{
  "d_model": 160,
  "norm_place": "pre",
  "bias": "none",
  "tie_embeddings": false,
  "init_std_up": 0.0445,
  "batch_tokens": [32768, 65536, 131072],
  "seq_len": 512
}
Each number is 500 + 40 x the weight over its row's rms, rounded and kept within 0 to 999. Layers, rows and columns count from 0. Numbers have three digits each. The size before them is the row's rms in percent of the matrix's.

# gate: layer 6 MLP gate, 448x160, rms 0.269, rows 81-109, columns 0-159
# up: layer 6 MLP up, 448x160, rms 0.271, rows 81-108, columns 0-159
# down: layer 6 MLP down (transposed), 448x160, rms 0.25, rows 81-108, columns 0-159
gate81 106:493492542505503401559530508445525451488498502477513489480458499458545431489513530531482529497572484541509520483536521496534546560476407522497457468516544578477429499510481463550478503413534435480456502477524402577509532445459485511550508538555523536474526453379536503464518424452559524478515464466498545482477471523516456456530544500478579512544494548428454558485566493492511515463509541445454552487556498514440416483509520502548556497518460531527552533572487480522546524510464476
up81 105:486448467475471451478506514497517512560534502490542482509406448457528522539433474557534425406497498487504478487514548453578452544460360467519522465479503495469438469478507486528536528529519414485512529470527482521496496456617480487470482498514555537456478511534541466484470504447549491472471471530553543511445523488457527573475511490506526558506562471503453574528554548502491540506569480485488519434540512506448437473462468468484514432482422495582520503523479455497604528476516476
down81 105:538497477440492531472478472527518488541486490504552461509502439459499517491464519510428553459455510618491481531577520553507505525443545533459456444530524527503521449500497448502475501455517537496453528520507492522493495550468444426520453507543507549504475452458542518555474451519521512515478431470456598451503556554579525493541561575504525535544482474452548530477565498575473552511494560465521603504528462486409450537580587529525479476536507515514534518535498492528566503538558451
gate82 106:455499528537606473515503520537495544513489456469466495545445570532507490476484449502514395504441462481496473532515490415530494534488499459508538534484583444490504501513528457573505473582502463531539494479426481487505486473475529563469508508477521495473481510477571607533520514477550432480511564566496431554511525558457410497530494474489517473548481630453553561500538517515551529474432448502456521448487517555463499498499517502541514485487549536484477492584481549428449528469482485
up82 105:491499490518460576491466441576535506470494517539563563484519595424464428533536515498477526505445459517467520458434426476556448493485526507473556475532517476556472447482450514480506523558490490543514520504572454485553477537566506436463595444505450485526455470541511483490499473523604515498507539501514420396501538518451423531499494554465492491498555456525435532479513465474522472443499444521533428544545481490497507506535525516528471412521494492534507534489504530566436475529534557
down82 103:503471443491433468526527565511538490498510503481469524452464541480532525546503601467466462479511470505484464443529549504486511511544486568477535437502432471490492481567532505486560452554491538546518510569491469531596484479500520522541504529531433538413487431440517483550483528580539458526529480467516500414540524390511498475507438368501496470495505466502515497556531491491472522567491519507408525437525436531420468444459474450481474512488459493499450521473511487536440533536522530
gate83 099:483488567479490522558542456555500445517481435419527513489498595524506548476495508516414502479480452499592522559485538523475500531481472480528487484435509433459496524497426492514522483558489583458541515472469523513488578563488422520470492506519462492514519525482504524513496489564448509503508536529528536481470510525536430528433538478501506456583542558532521449501449440490577479493480440515535610442510480457494543535516520498519458489460538513529551499469359471441486452437504531
up83 109:592456447475494523492423513496554409521522504509427492456544512443518468497534491451389570477545463495488534525520503509554567492488529526473464561532475590495508546482529555517516527574532497537462529440510506519555529479538544469500465518450549524501537526450499540547447498501461502426488460540514470476481553471541461513421533523462443439427540465592476555507513472496551501472434467461506456502506503517440451503509418528563555547509546537487478496475536455542553517449511488
down83 113:526522498503460560532410472493495553528480459489479477457460528459487512527489631538482436481510529497453526519502486510557463523479545515521457535491502520503507542545478566496533472431524431499482532495460558537531454561495512522547477472492521474488453557545465426464484479480575516499533612505496565455555473461518468460440484437470500489471562512552512584458569526574503517479532539543532492433435474502462530564594550490529525471457500464483521448571500494449417531522491486
gate84 085:507527463552516478446504479442528471507490474548469420533456494510482590455488485504528498590453512474475477498450465487498468512570509493478496449486512542504548469548499514434532471457509552525482508549473431528440505444431522539473617446503470478524585498513429504546490459489407503485474522461540548555543547498537447468477514504425450497581512529516478502478412507495515495472508453506513455404495485505541540538529460442535556521493538455452506574462527535541484546526431424
up84 091:465470452466529495495394486477498486520542561452476408503433516477499559524507534487501507589477547494484523441514394484494501519569541538528532554543455547474508508535481518482534515534526551424446559538434458534480524464383482448474465494437456514562497521540495493495491479562473467543495469541479511545530551475507464491505520445435479468516502517515588556471494500523530509494550487518540502415508516463566508527502494460542442519512440467434447527511529497451500508484406415
down84 088:523464430454513529456501518484548414493495551458541512522459546456466542514502491496512457497504499550466424510557413525562454484501519496432566508506520451500459408538550472499539534530514507503512425496545508516483454557541490556512510488562466508466539491490431536520519438487527577549514535426512492499570519530474460455510529490517533559524517550471520484528425415514539500540506510478510502413449515442465475525521486462593465491447521597551560506615527531513509530534523490
gate85 097:399514474501472511538395510541430539544506523475500470510542591563521486502410543527548571518496497410504490536516523460488575461478499491492532426544472490514489423458495505549447586521473491530464443551536535565450501508429530464504512545465530516582578498559445470461482520465500428462512476531488498404509511481556502527515550478491482496523510516580479509551548556491486516509476522507520550478464557563498554486533554495502492516530585510496479569521500511516507524454540539
up85 099:510549460563525543570547507437524524497455477477487508477529500559478484529425474482434577537531439505523503476468559499552480500471467517461514505507541502542465484497439442469628468505507514531502433522497480513573562531523457487525535550519485548502469474579539479505456433479485486605589518475510555547438513515430476520529515460512460528548439424555554518434542576502535474542499520542562523499499540519573569507483479473445506472496518553475539569532533510452478493510502486
down85 099:529432537461487381531448596502530419541507546514435506458504574490484495474534523444543547498499480505419422559480529494483492462524522494409556484562520441528504492484427509535522486516489472517523463528472467477417449487482415504509473481502533507520538498511460550517532528477440441564472528505502459438432517465489563473471482510421525560503485510514498473562406488521503542540468522502528440516419530466464513540474535444430494536443506584515545504492516479500536513498508533
gate86 105:443578475476538491508478498555563521514502451572505549449500460443530403437594581486536533483522460508509470590496484548498538481474485412513517539477454507478390528530526521499481473504503527442526495506476412444476483426416477517514550496529521495452525525493514617508542530558536557527499498567425552532545494521459487520497537525493554452469457460537492477488524471502486469520457450496502524531432543476488544477534533522421455522573467535509453502522516478516503479520457493
up86 088:499536516482569493548505420578456482502525529491513505477440445519509440548587474529551503586532496541551476497505524490498447472502556514474547533429529468523462488478509571498492544400488545438522516485485463489490495447421541461549464504539465503527515583466574559509470471483491433520497505556504436492499498518465418506513547615494539508490512483489511540502494487425475549511565519497483491440504551568468492484577477464547470415493493500465448548580498511516424536480466514
down86 096:524475490477504496521475414512436440510484471458557485458457514512452514533482470465478439567520522417484533410472476457494475486486507531430467460492561477499444533450532511565495538454522492470491594502500539609519498522522519525523531603504508519507502550514578485453467450459460421485467467501498420475512523500534514452505553533434439508491554491477476532515533474496451589539488502462486489439490479545497468435505425515500490545536512509515427416562517559571445519478551506
gate87 118:517539443522546500514459445440531496533502479477555484550500523462521438534570478488580483417536486485500447459487589467496528515448480515524510455555484511557533511458433484539465487490525497532501445485494539456517529530420464519508475483508456464552509411482528533448490457529483443521496425523560496560482503530524493470469519554542475486424494423525509522505485495543494470437507509413566498461531499599451479526479467454547585555514501559521502441539457562476557520584433546
up87 118:487488487475485533596505535486472498516540469481544592571476502495498442480471458529505528489504511502561484496481522483507497553531500453513484447450525506489530557481414509482517455557540520526473474455543473402614482435418497523507486575487512552506485496580486487512455453527461583516518539527569496470497550475503465462461452499523493453461506500516442506584430456543528467580517495459506513526493504598473510514539506515540501467539492554451619526570469521482459517432503441
down87 110:531494553482476459469491541528528486473476547502470517411517425539493492603522562575481520574433505574489542585481470495509464464502510488480504433511451480458449531420497402520512446522490501452524502502501415501475444477512491475517521458484499460540465508442444474526524604467485531487433497481448569490486500503499464579537515510495481517505520535468525501494533466466452507505414534585520529494479459492536563480510552501499454449515483520527455612436561494460479520476551560
gate88 092:489499493536488571538594428462480514439466508525578498528490496500519510456522456451542562447488491482524546490484513514461470567505574485503480488432474510533468551553504485514417434450504496544503557549532506562431414528495487421520502491544506534488496572440538531414439381520546505462503469445481478493589463506523492544439444470495490548482540491498525521464530464513454475517535509479503472496465505545444456536551521498462523454534531493521464540399536474503485458438458547
up88 088:522522507482518505484517599506465525545528434511542570442571451435476447511622543492507508497501533494564454502486481549486513474524573499461514419490559459522496518518502498526496527497458486493506485460537518408513539506445561468566522568512407548439505454510587497486569548487476506474488523523487561518512556431464497433434490479498499573488480509489514546518459515476528444506478592507569550505534501515495425498569528534526406582521472499475501493479488486447495458492500507
down88 096:600499474507590471453520483475505451518506529504500509533452544583541502501494511471578553482427473542487540552489503469414497501504526455531524466518501543475399477517503453457500478530530545515516468575440489535521487495499394397535527454533590532471525565466444508552413434532513488497454447435500473483510440549482474523512459458556522544510509417463504472512470518506481481484501458511510586450517519536447477428440525514495558479487520516499454432529491491505532448502492514
gate89 104:508493529498513553534516614525488569481520517489546512492432509504485483520497548442553560529458500453500512543439531491560445463467547552542560478556471474466441505452521523492470492509465541551457537431518519526515451490425492391550508523512557574483503519500509503508533526442534598423443564419507536571562492589534530540479514521535547471466481527525454421480478458427444475484530538547507535481479506486526477500483478450540484524520467541487479506551441502453541474459543494
up89 099:520535523447476487503590473563498480495548440538465519484434503442475419523494504473522519454483458519490576508585435483514411458459437516502561451549486417531496529524435448448438439475505518470431460506498532568565459489477569540529476466531545482403497507504475587515411518482478488539500499484441523482475572549525474507510550471451491464542479464493519514470445502451438434454501473543464573570500543511519450501482501457518489487527461495520487497541499472467508495447509447
down89 083:556534538507516463414492501532514499523512549422519481483524487504451507525448478520479470475555550514475482423475568525448450509486507501475412494479492536466406510545517599502504556550564497508420528463431525517538469480467491468521501574463466547487417543501480513497558538489496543466513551510486491515533441537447488386476462532455464455517526500444499516472480455505532512584500529486557519565512466452417552466398516538569436533485530521549523453480483488544490506493484456
gate90 098:575548469528525472505483460499523448541559490561532485551474433546517526520553464431556520490446524537543568506463428490497465438499499512498454489589490524550516517468470524496550499442492447477472553529460496476418507464539487443494484514498531531478489507452441540483567496464480482490522491510426579449488436565489484424499430518480515445483517577535539509493426469527498514547477594462500510587459515506528591436453503524584544479485530446523518451437497484479553543492492504
up90 092:558480487453522594489514507502448499408395484427444473493499541530427471471415534572506475525474591461522557494544587487448574534504492530519475559473437503563503506561501506441463469559451488515516469534512418536499474533543458502485527479478444455509497418513502507542448516559547496512545510487479523517484536482470515441476537508452478536539496516504484461488553521536522499484452455496513450491484563555519462495493452517441472544496479474569439576497422544536478465540545512
down90 096:517510491491583428598529505491513557534466497541469570458491455526499503508467535448575522496532510495524477515490447544443552468474482509463485510448498559512540543493602476509434453467459546522448507598481482487564452568492546506545421516521504502557528509478587531500474532527558562539489487444561539475571473477482484500526518490524448464566495499548501457537453482565463517526455487455535500503478452581498479489537444447492497506517516563476487603418543494466508435493522514
gate91 089:414490452559490448563534515474534514501443506508547580531490515507537460511490530453464459529466571539526571486511540527453486472532516514563488547422524505438509521548594394526559560544440536480539503498489590519530473502470515513474525516495501480538512417509515512554559483564526521555510563448457483510493516548524476527556585419476500470534451537441491510495482482503470450525527547512474524500439593529546502554530506463491388444539482457522511522528512482463502496481489529
up91 092:482521453535545429476520501431520491582488505418555567500497462534519460497518524507461439477502558488495555474472512505498504437542486530518544581526536477424508562574473443579529567543401554511550492484526566494511507599506526483458452483488501496445491518512503442509516466464487472518453524485495522538493553491534518550466558500528463524497491531467470477481507481500424492525527569513527516553483481512485506512485504362502453507494500471412564486561466417530457538478410493
down91 094:486540480418498552522491503538465537501518487426539444481548562550523486471477485573476508482557504541516455511430512499520508465520484438467487517445461542447527512464489556572487475464541551433516500454440471519506437491435504515501455551551468509511513484492466489503489470497469508529478489539504503434427482436466519448462534569596504525518488493443528421542608494495509486557490518540495464469411435475569496420477502544529413476454510590545440527531539538492506497522568475
gate92 103:521570519535506420542600493421506447580551474503439522449469455491491571464497495529530464489468504515526523497531535539445451431491505515532449560540516524497554525551475459436538506478425426496528524567549525545519490484429502476439561498522514444475543510515548506505544554498521573516466502538499487488491555458535624428525492514553523525533503522457556531512427478510473480499473489509514494550476476472583534424524499506532503490476464502502528474403480550437480490495453442
up92 101:490442512497398531473578509507538469466500484501491553475485504520482488540473488538482554496426508514506504554503484565498565503495547506410469491453460504502506417418496521523527540467540517537466486541426539466443437526533521499500519565469471526484558421564461513507507436522410493449483546456555528509454517486507453558560493518547438517468527499541473522503629528528520552573435543474589469516545528551497449520553469457512500534484492534457542567479477515491517547526512549
down92 098:527505471517469513558547542581561511467561517549509458418592460489536473485520424522492537503525450477438547486480457517500450480482513519522525466511459529466507499508524510569512463525451453546522443460529437444442513561460506498562502574504481408446568457446565468454515520529540507505486541481510468504518516446497463470552570534530435482481500476547524486502569509603431501468416497490571505491483488520561509540587469527550572476539481529487522508462456523494558492542475526
gate93 103:458507462418438477477534535462515557482516479548502477510517529479466561553576476509502510450472526438465534484527444527490486441513473422406530529459504488484514456506461448456558491611484490552470598490498488516501511490526460490530418526510485526514490451527511456438469585450480471419504442534443533536484546471525466507482468452491542534496528461512553476559476546472492399584411448491478500505498527550529491512459599516491474418459483506532534509520482488544488514524482545
up93 113:534559514475490479496487506511480441513511529512561465493515495534490418462537492487497463446447495531485631515602505504459521532427505482532454494481469516516481439549524502504445515509519563545532510504501514429466445473469472499448445529515396510463508371481498512515504454545521503480499516505487463511519425494408571472552497446499503478474502476468434481471540518503489524466514463386469486465492497507532452483494463525400484581471523490567473464475505448423420463477455501
down93 108:489514447480458478506551495434577475488514543508540555525547483510450492436505535561509494556484527529502527522562480463522438530468487497476507557535518591509418399512568573538501515488561472424549594493516510555453470462496511535542539558553411504504472446508536492450440471536460500465493536493490508549503502475481532509520459467517555475429491454479454475482588507466481483451433522522481510564478492548605494546460503475525437469480441504512499500548480479448426516483507440
gate94 102:494493538541421503550476480418460439474568457498437533490580520447505559480502515492514498513539481532481472486567519515425506465548470508472433486508457515505572524491545496465473491509402555504497495527485478448547547485499453477503599514499517521551438485533536485537493568521408465447518499521497539545515512512443481407519478522432455470513494478507483472503495447471497398486494567478485494463554578512533612488523546508416495474551516497517508436474562495540496559564469516
up94 106:521513424447454489403524485515485567539525429477505439494541541505522476489538547480496538537498515525513511493477505482494510438536500514538567479490488484615536520499537491555570532526522546433530469520491512516578495503497599573485511564498461506483533481430514468509404478522503516515498528532463463416538493566456504508483582487455479471481510488521486452455553506499500530496514513460446403482532483546525529512454453462456503581501508503441488543530500442414517496482628552
down94 094:496523522475479453533518496491537481454462532477525550464490569507518532514579488450546434559473503479428493525502595532528541470531448535454478562450444506563522395494453514505473472490456535481471516416494476548446591399474580534494426478509537560510480476473575456528545486422501518492500428499444571404507593546497518538515454509543522520484511558453518520526512529478498536508544471502512543490483444472452469426495476441522482516494467506550523473488509481460524518476506497
gate95 104:495529568502479447520511560522511453496596441485454472468543512502534423567514562510593480508508475490421470508532495532469469423498515416548465380478458480467433493485481491518495555478565476507506445531461470492473545515439510513501523510471546487521489452490551539516518544468501498567486490476510453443490591501532484516535488539510499511616568502458537554568470462509499523440495456445461470504515502524496552501530551545510507472437495510448407497531462534500579509491426514
up95 106:484459542511482497541515539455616512468552481494527528517455418528475533476496559574494501523527489558546490489478469516456493509508453531422536514532464512424521512503464509507511475473536492474495451461445518457510450502551563532464481424545505446561569555520492459507530487486483494496565483540614536574510506520468549511409449442527424480543505438462620566488503485439400496535450500531535482436502504522538455514509535500488490578533511491491471497449533506482491457461507521
down95 096:491533514548491426493478444484535578487539529526540513584475490527497464402545479527543549521469469510490487571506491495565468486469542470552483472489539484455458422497434533517471530502430508576505496457549553433557569583523502456522430428552497560561569517504534527460469487553510447534465484488542472528548538529497497498542463481546416530493609541521424454523462483514552462505488513486494480568433514488504599488553520491478460504524495466504471483478506456532487490551492520
gate96 084:509550522506467441410580562482480549490546571580465573497478545502528487473526482464480452555463475496547395535489434517553475548529478499520540454530512461569497445502468398491500534561480444532525490529545471529529505491452466522473463502523503508455471431509521518526540478524492433490540447477520585501492563426439550455408551504499522513527443495527537553514445498480472464421511471473450551510521448527521534481554488479549502536448518552538499517548579511477503533476502515
up96 091:523586499479463463435545468499454579413556494588440491553482480522482507438439544473502478495418537427527477538516436558513462419504533530522556471475473457552490377438512476498505455535457528507458562511503490452442555528529472505511502461527485533410551470416537512503529513465517589492539547526467402462506503469527430508511419516484461483489533470463484507511473486511482523483554539543494531499529468531534539438542515521530561466500525499486494455497542510491503501508458496
down96 089:501504479391513493477565550493583533502524507514525452550528512485437550515536478502505444575528535456535547529483517489530511546508463579539527480523521430503499499408504519473549496436522497537468522442562564543499525493477435540516545536483549457455555487521525477435518505497515477431489575454551455512490506538534521449457568508482539448494515428439510533496548491431552569497483519497562479594486544491503532528449422479565524528484510477520421509526598467470514452470486498
gate97 105:481531528514503512445543509488512433575520511560485562523522520485505486461470535423494488506541471511420526494535554483437466503495504494473446462519557519505534512497554423516444401536481441501500469494534536505558541470460519487538492456526523559388440513461500517524535562634537520452507462469458565559456540499506488526521569470509487535527463464462533513509398463523494492492489421581494508458424508508510501455470522518538488510600434526508464503467532526465482470490428481
up97 102:492455591490536449500508553466435594499580447469547520517453495514458456552456484484557499495495531480561524468486423492528485452476534497478569491452439590509465498543482454447490500503455505440550524425513474522590569498503500414482565553573507474472554532425482476552463498424492488392466469502530475523520539495473465564533497517528569580459492535487493534496554537523496519467509571434487556543476495512483492509512503501466548472533524499459542449524466479473502476515492474
down97 097:520455458485490476517508600466483417501496471481486571485528513455485476589545541543430494473587458528436495427522499529591523543501578533519496518498526551482448509503581480534547475544532503503489505408453520486494524464470522574421495566501490509495493499501488503496413531498505448433457581548538482490514530531490479466494542464534462512530431493482489516516493409516505521546530576504451590483580464493423536529501510502465458485514515494465489530504458528410443490469514460
gate98 099:519480474567452422444551458493473449521479523536463481528502529533493517514498443468487529504488500445451495540507507612501527466523553498609513493495489494606507625533547444485542502472552483445397445466553547525540447462573506508454501550529515489497487544463462523534521530556508521488478452501492542520524395540520476498534443523486469485446398488498488484517443492503476521432484457512508502461505497508480533552551513429520551485421474448523541435483529492506497472495510451
up98 096:560517514470531474481554472465576503481397539542480510527470568486492564406546505515443554532486463484519518509518506524524513511503510489474456470434464473527468495522484437554499511524427460522488530486477445535455477535440463543584425507509419486465467533531474520472531520447437533514563508442517498576506421566414459510541401540461520505498562481471543549520472467461479492527520482472396502491496447544447523446471416521511549484502492501499510485522473466506478480570515434
down98 102:550505524467561588460415489473449521419541489496517527510467508578488519508504585447564445458490533531470518560548578511535503429506533490507518454506502477520465498491443447507519518406525507520533495536565501525474478425539459520494470474484543523494490493464545528529541502505528551442540464481514507417510472489538482425467529541440495552461507573499489541437482498516440477469488518557499483495400478491518399452526475456427442582504510461440491520527464578513490538459468508
gate99 107:474426555562484519457429544574466560492514476517487484552500493489525473465499468458486564438531487451470563499397468498574557540535504546512454500440566371465566503499456535536528486503476478495520521441513478511541495500442533520501515543496558576497488596478546504492478540507499523463530540483473507523527537481556510594504451555489496511490551493458469476560442432507514449487516468450538500491440520522482468437422464467526500414482538498484516495555458544497540557509447490
up99 096:485456494476486551467494522499447518531530476477524456504467527464508519373452581556520548511542477510471395503491477493508459504443514561487547463472520474559533450479418459482478499442497508438507484593523527558462491553567575510483487470485440492489499524433468558486443427571528507518480448517466504459507529452511555472546513495466449530490474496542520502522507480516521548441558553557451461572444549514523485504515446485429527463489514517473522602527517570527530563474446494
down99 102:464477474566554528474486487564571463495522524425445517512520525561484483511467548437463576477567453521489517494459480488567463503528457542426458518496465540512446476483500490546531495444574478463535538529443543547579492459477493469591392536512565540540423474445541481454528478454481479510495504387484529498468552526487549544457557443510475454527507533462441511454502532506487520544529461442498534511512588499545482530471539560471511487499491526454441468502477471525522467475433494
gate100 111:489532463474504509487510541456518480446457524545532497426515512485514527427504488483483464503471553506503540491507447476483468526505500501580419464534527521484521497563495511480449479419520486451515559412552460451449514494516499511486506433449520449524528497405520482512522500541511454495489527456486554519522504555563522482438464504457509458554598546478462478506465515475502521446485518461513570520496484516476437508555504498564439455572523564496529506488510562594365548521389567
up100 104:424542503552416518558448471476524527466497557506504523467539503473580525498558544497491492481444476503477486452446506490558457523460522504447517493420473496525498488553533491422512466507479508522544434524489489582525513471481460441517484491504431503554399591516491433522508512481542486526568549554467460555516502487503543506509506598479483592436503550463519485561496434574570541502511507545524460456488546546545453481531506515490447481446546510427537472465523490479506446523454566
down100 098:427558428454536546547433455490480492524534534505463446465561427494537440526549470566508501533454443464570502528511481512596458542444509532540491572540497473540507494520429442426496472532506529478528483512529487486537493529490477516428491535504557515495481500544482494492483598494501492586473506514538491533491494458525498499555555566512521503492512495419525483565495526527572540569449479603522496435435568523485520513543526551461524464549468577445446493514516503497476517491509574
gate101 108:502527487570442419521534572544506500493516483571507546426515437520532505540493513524497572531512495518557533436471524465468502520506439597463466537585587450485472456559526487463547523507478452521505516448561547468543480418429560485492538572482474484513486521544485477506536521487523521548558549520445514511458462440527503518473528536499509508498497602456529508479470465514491503514548548481559558568542556549449517554478502477562452528559468539491522476531566532491590504527493537
up101 109:494483402485427572470475461515506488442489502513499436501416485518514487507513495491485481513475496570491465536383464459470442562526467488578539463461512481500625555504455461491552437517450493508493507479538575532514444531526473512570465511597523471514479549434492470552478502511541515431536480484551525490476461498459430447458433481529509474496485500550487497476538554539504513476486465465377502501460488566459491528512571515502496569515534499505487525472510536588487504491482554
down101 104:488454463486490509443473459566438476436473555433379490540438493504563508481529439485453512462498486556504471516569494480537471456496462542518551465464450486527530430516453433559535480502518498481471624507478515489531498460480495484550462450467492531549503446501457507572539496526506560467464479476521569538474484479510412459525462488455427483519547507535484474528487523544559512527479450533464494418502525497502541556473537480500549554538458492509519505427386473569486496542536527
gate102 098:595459418448447493499473518489463534550454521529424529516517457519584495553485479490460474446531458499495565526584527475464458468506501520468530448537455489527497534479516523403513475431490471468553495534477477517459549519507523489483548490504468540527432474570528473570478497555550529470500441488493562473446528554539541558506473483478509505527541438484524534488584514513458478508481451506460541522503550411495428476531497522562484472570418482567398450482501487524520517545568496
up102 098:481527466493432495462564494603434513439464494516531509469478477505477479482552560516454524475522457429501545499530534455571470558533472545494523491500481524472400443568453573443482513498549510498428530505604480516498556523460538502511526463428458499456466526514508497474475514501528393501555383516564459555466485450496475516521477486528520517488528441508530504546441526532497494376461569520494492488543475486442464553531450480514456495462501482535528458555483493483486531519459515
down102 097:528505508472521563507515492509490469506477462513514564577482503525490445534544481489477467469450487448524487484469532505507445574578519438515428481562481548560517475520494551417477474456429455462483497444502521541493553505515559491495455449474462445475458451486602526536507531560514401562467393551509523519507443541426514509510544499485481439517442597488525528512538483470545477476518500460470623470471493519480506512460511518523575442528512464503488460521523525476486451576506546
gate103 094:461444537496533432517521477488550524538464475529535531429377472494464530487455488486559500535487547433568487517520500539525496450522444535475443487456478481519503541507497490490435474531551514527451554525481485500470540468456560570508537478540590462522546506452508494520521481456514467549542572472468479474524509491580507494561489461509484526520507506539454414558446461508555525428536582533543481497507562575541522508516506470416467465475450514477457600516540480439480470459583507
up103 104:474590544519442569483499512547472520452481514484440510530503485546526502559465547508532483534509476460468537479448465504392477445511508422491506493560499543486510534539533446517549494519475505456591462552522422452527508508533482499451600529419510532502469494489462482470508481546537616482505455510462519468479560479487515500511480483507515448472549506453523527451461464503476463513444396439490516518497550478510542513482536575519432501550620490539583487531484493572477511524465484
down103 109:443440511503500503482550512456534459544467452559548528474510464528487522541546452371589459464497434488491469533450456517457622488487488450531431505558438500582544464506564550496574550500511491511465559512533479442494557473489473544542492482520530543518458509520533572495489479515483496524484528533527565530496536460484511504546477433557539487552524507470488491620469490470472461511485521535501536448532532515594557464522515456498457474506475500476475564495479565558530536472487525
gate104 106:516536551414500547485533484472507516466509520470463492479494445539528523582519519553448506465519515523611455575531519585517524519549493527507505468508525530541521478457510532429479452535478491546537516543403457448483434487520519593532495505529517474505502526516565414535420445470488473480482550614435484524462475521565507440513476479449483547575528529585560536519539498488504573527480454525518557488545454554527489485474559481492527434501501510549456514510447468481502497481510457
up104 108:485507570447523538536467554478523580461482580480498425441486535476501531573519515490455462466496518515455468563501514508553483472515529556533498447485508543497554507475491595443447488497482456572491542457440502483479347446458432563553432473454476566532497542519569517474531450477463485532477519500526522497478512496481507495551490540550579469466525570484552529473567524515540498469513504504524563482529473545465465527462537486521542479520529493502451467511440539447533493526407539
down104 098:528514474515519526485443496482544524596549417548547484524552436451479449585454543480492541496475519485515513463528540624465507482508438500514494515513533524508439497491473500435474483486448590460511485487479447474500512531481498562514522525529435520468485538469441530531533562485581435475447529505529530490585490485477509417468503551507551525548529449480545557524427495446551536543469563457492525479557516558499448511454438496512445439483485454454488518540488550570487488463567512
gate105 092:462564439476460524473522542449517539552463557447529551512444488500559499468527595412434497504540489498536505526438493499457438487484450497511497475528489505483519478438508479466470496627515542462550488609445531527498532527572440478487506496502545492503463454500466499553524447467545502568596498566503481454504504540448502536470530502489548535573520451532504523491460546562536469519514453557463540569557528431533525412488510530500560451513533533512528523466520494492449491476490548
up105 100:487475533455509544519464495441469537531526509516525463475503507544505453559491487538536506593551459423508486510480444571401435444527519460536514437432520519471512417462517542446469540537460497533542526442549534510492521526477501453480499548512488495459501464522443439503522402435490549531520473500499475397504502511540514613495497475467525497410461482565455566477533549515555498501447484535479520504555474477507460473501485507448483546507494546528498535524509591438429496436446488
down105 095:488415537501553575491451563461501487502466451502521468410507529503478421528542574521502489548516445516502509410464435545499456484458550538475507449512501540423551502439472567510457555411494542433469484479487501546547556480561488549463537515554430519503534539491511511552444505493476515509455519548493511446428456507519545485522499465449501515474468562548438503458488506565502491468461540407519529447527462536526489488453489491498505552484457493435505455556425522505542494421472502
gate106 095:509507480513486382528477487412500455493490531501465505601456457462440541506502456518503545518525497418444483444539493484516508503566452453539485518467480480522483474454580434510556488404497501426494498579556453477483523480484451460404504473471491517507521489549514492493548540565486566532498496496548497536551484470519506490498513557495486524588509493513457514504507597468507545464511436489450486568507504461536508480484455510456524532479506544487441535421405498448535585449492463
up106 092:480434508587545483476472508480529449470465608510521558551445523454475517463546441478483601588470432490467466529488462527518462533546516528511551525384512473514525458501502493444475555426527471505396516473497506496523548504494443459481542568498487470475541511445459544544427465459513505481475492495540539495497463499536539517447495564425480451534428531515547478481500586495446494533550494539556486510478518495471498534488437479479548458568490520526548527558516461561533534487496491
down106 100:482486469508539547524508501508485528514462508471484508506491561523451506539472513493507514519484486482492441484489426496524446581496529537464515542403447481535483558544551533491474518510453463495499554468465518529515491509548514446542635563475477492463508537527447517499458469526529444454511570456522409511496505427497528429445476495430527453538498436506490399501493552467526540487615447464560508505528516506438538531484441531500560576545459497525497506529533458570408530482489554
gate107 090:524489493542452488463530536451473501509422434561520523461532402553518479472505501453536527502511454507496528456501486567500515478491513466495536535524486421477407529495502512447532499504490482523467382479546492455531517454510534546515506511477516543485426541517490588526515577492532550433554527577456544539531503514476456549540500414477496466437533534517550470592428487501484407494476465436492535476447585523529531474484522494527520566532526465480500509433482538458496462573524540
up107 093:424508474500477501520512540536465518445554540574454577548532563453514580528561523568493435476537441540505566487494453535496500512505491422490441486471493549503579559504515522455523428495496518482496514493534523481501483411507449482429522502429499533517560429518534507569520529480510478556524479534459608523465564513542464520544535513532530579521500540436515545511498507515572542490484434473519495511493519522543520527478502573411467541457486534513484453494502509479538574520467422
down107 099:468528474501456513503488469508407464465479521554468550518494492478530377433514519507515492529442387507562506528466535471462509505506467457538511432558522452499546516476488454459544434536444481542508513540552498456521509474505523460474431500509474500526533458521558535553546617571527507538572470553421593498496502486515441526535463552507477507549518495524534462581469528464479500504579493560480452415487544541546535550482527541475516472482503489494520489495442493511548477547446479
gate108 098:459502562452530465483538537497601473538542465536465503442535486510505442496494472483471541543558536567494520389520571488503526501521442523439465496521481491469491489507465476564478528502372519493493462461470501498507481462462566519505567508445478532602513532510481437473513514510398550479486443510454416514534516485531469510453469520405455444606473547512484503527492515529486424530501440530537529511485522525489493549497489466475532605481520461550515486464485551521533469495527538
up108 094:462491505533486485474420520540447512500546574499448496544547431543488430475464449539532470545500480478453517471508459515466505520467511491479487528577535498465501480509486498453487416466571415569462469485551519506506484428431457513503622497498587456496476477563552586485483481562481497487491564464500542506483519517453485468541457509508483521473566477483514540440533468488485488488478431460509533486511489509497582500504559540517482441464441482443461475442526474442410554522493398
down108 095:533487498483460563590539465477452517448508449561535458566462476458547499487483508457503545516503474469478450567493454459467509511553476477634469480481548596508567446536547467459494410530481472472550481522585477467457515450535465524575496484536527547484539528553510533561526449575534518537540450479416518478531486524483474524538476552558537494477521504546412487525528505485527547438462511494530527490480484427511519484554456441465444535532507514485486520466543483487551538479479452
gate109 106:530461543460475437388510523527483441570536447457515521570451546515482536446557480509487460540509498486482565443485494552543520491503523486496605511537500479499531523441424496573519531534504447496509513547550503549453497501429551539544455474449533545465497497494481499579504421501543484508445509599548522484432466463435495468495463546464538524489531507483502438502571472550504434507534512485482544552486511474540454543508470427496419520495428455491523578456505485511509548451475493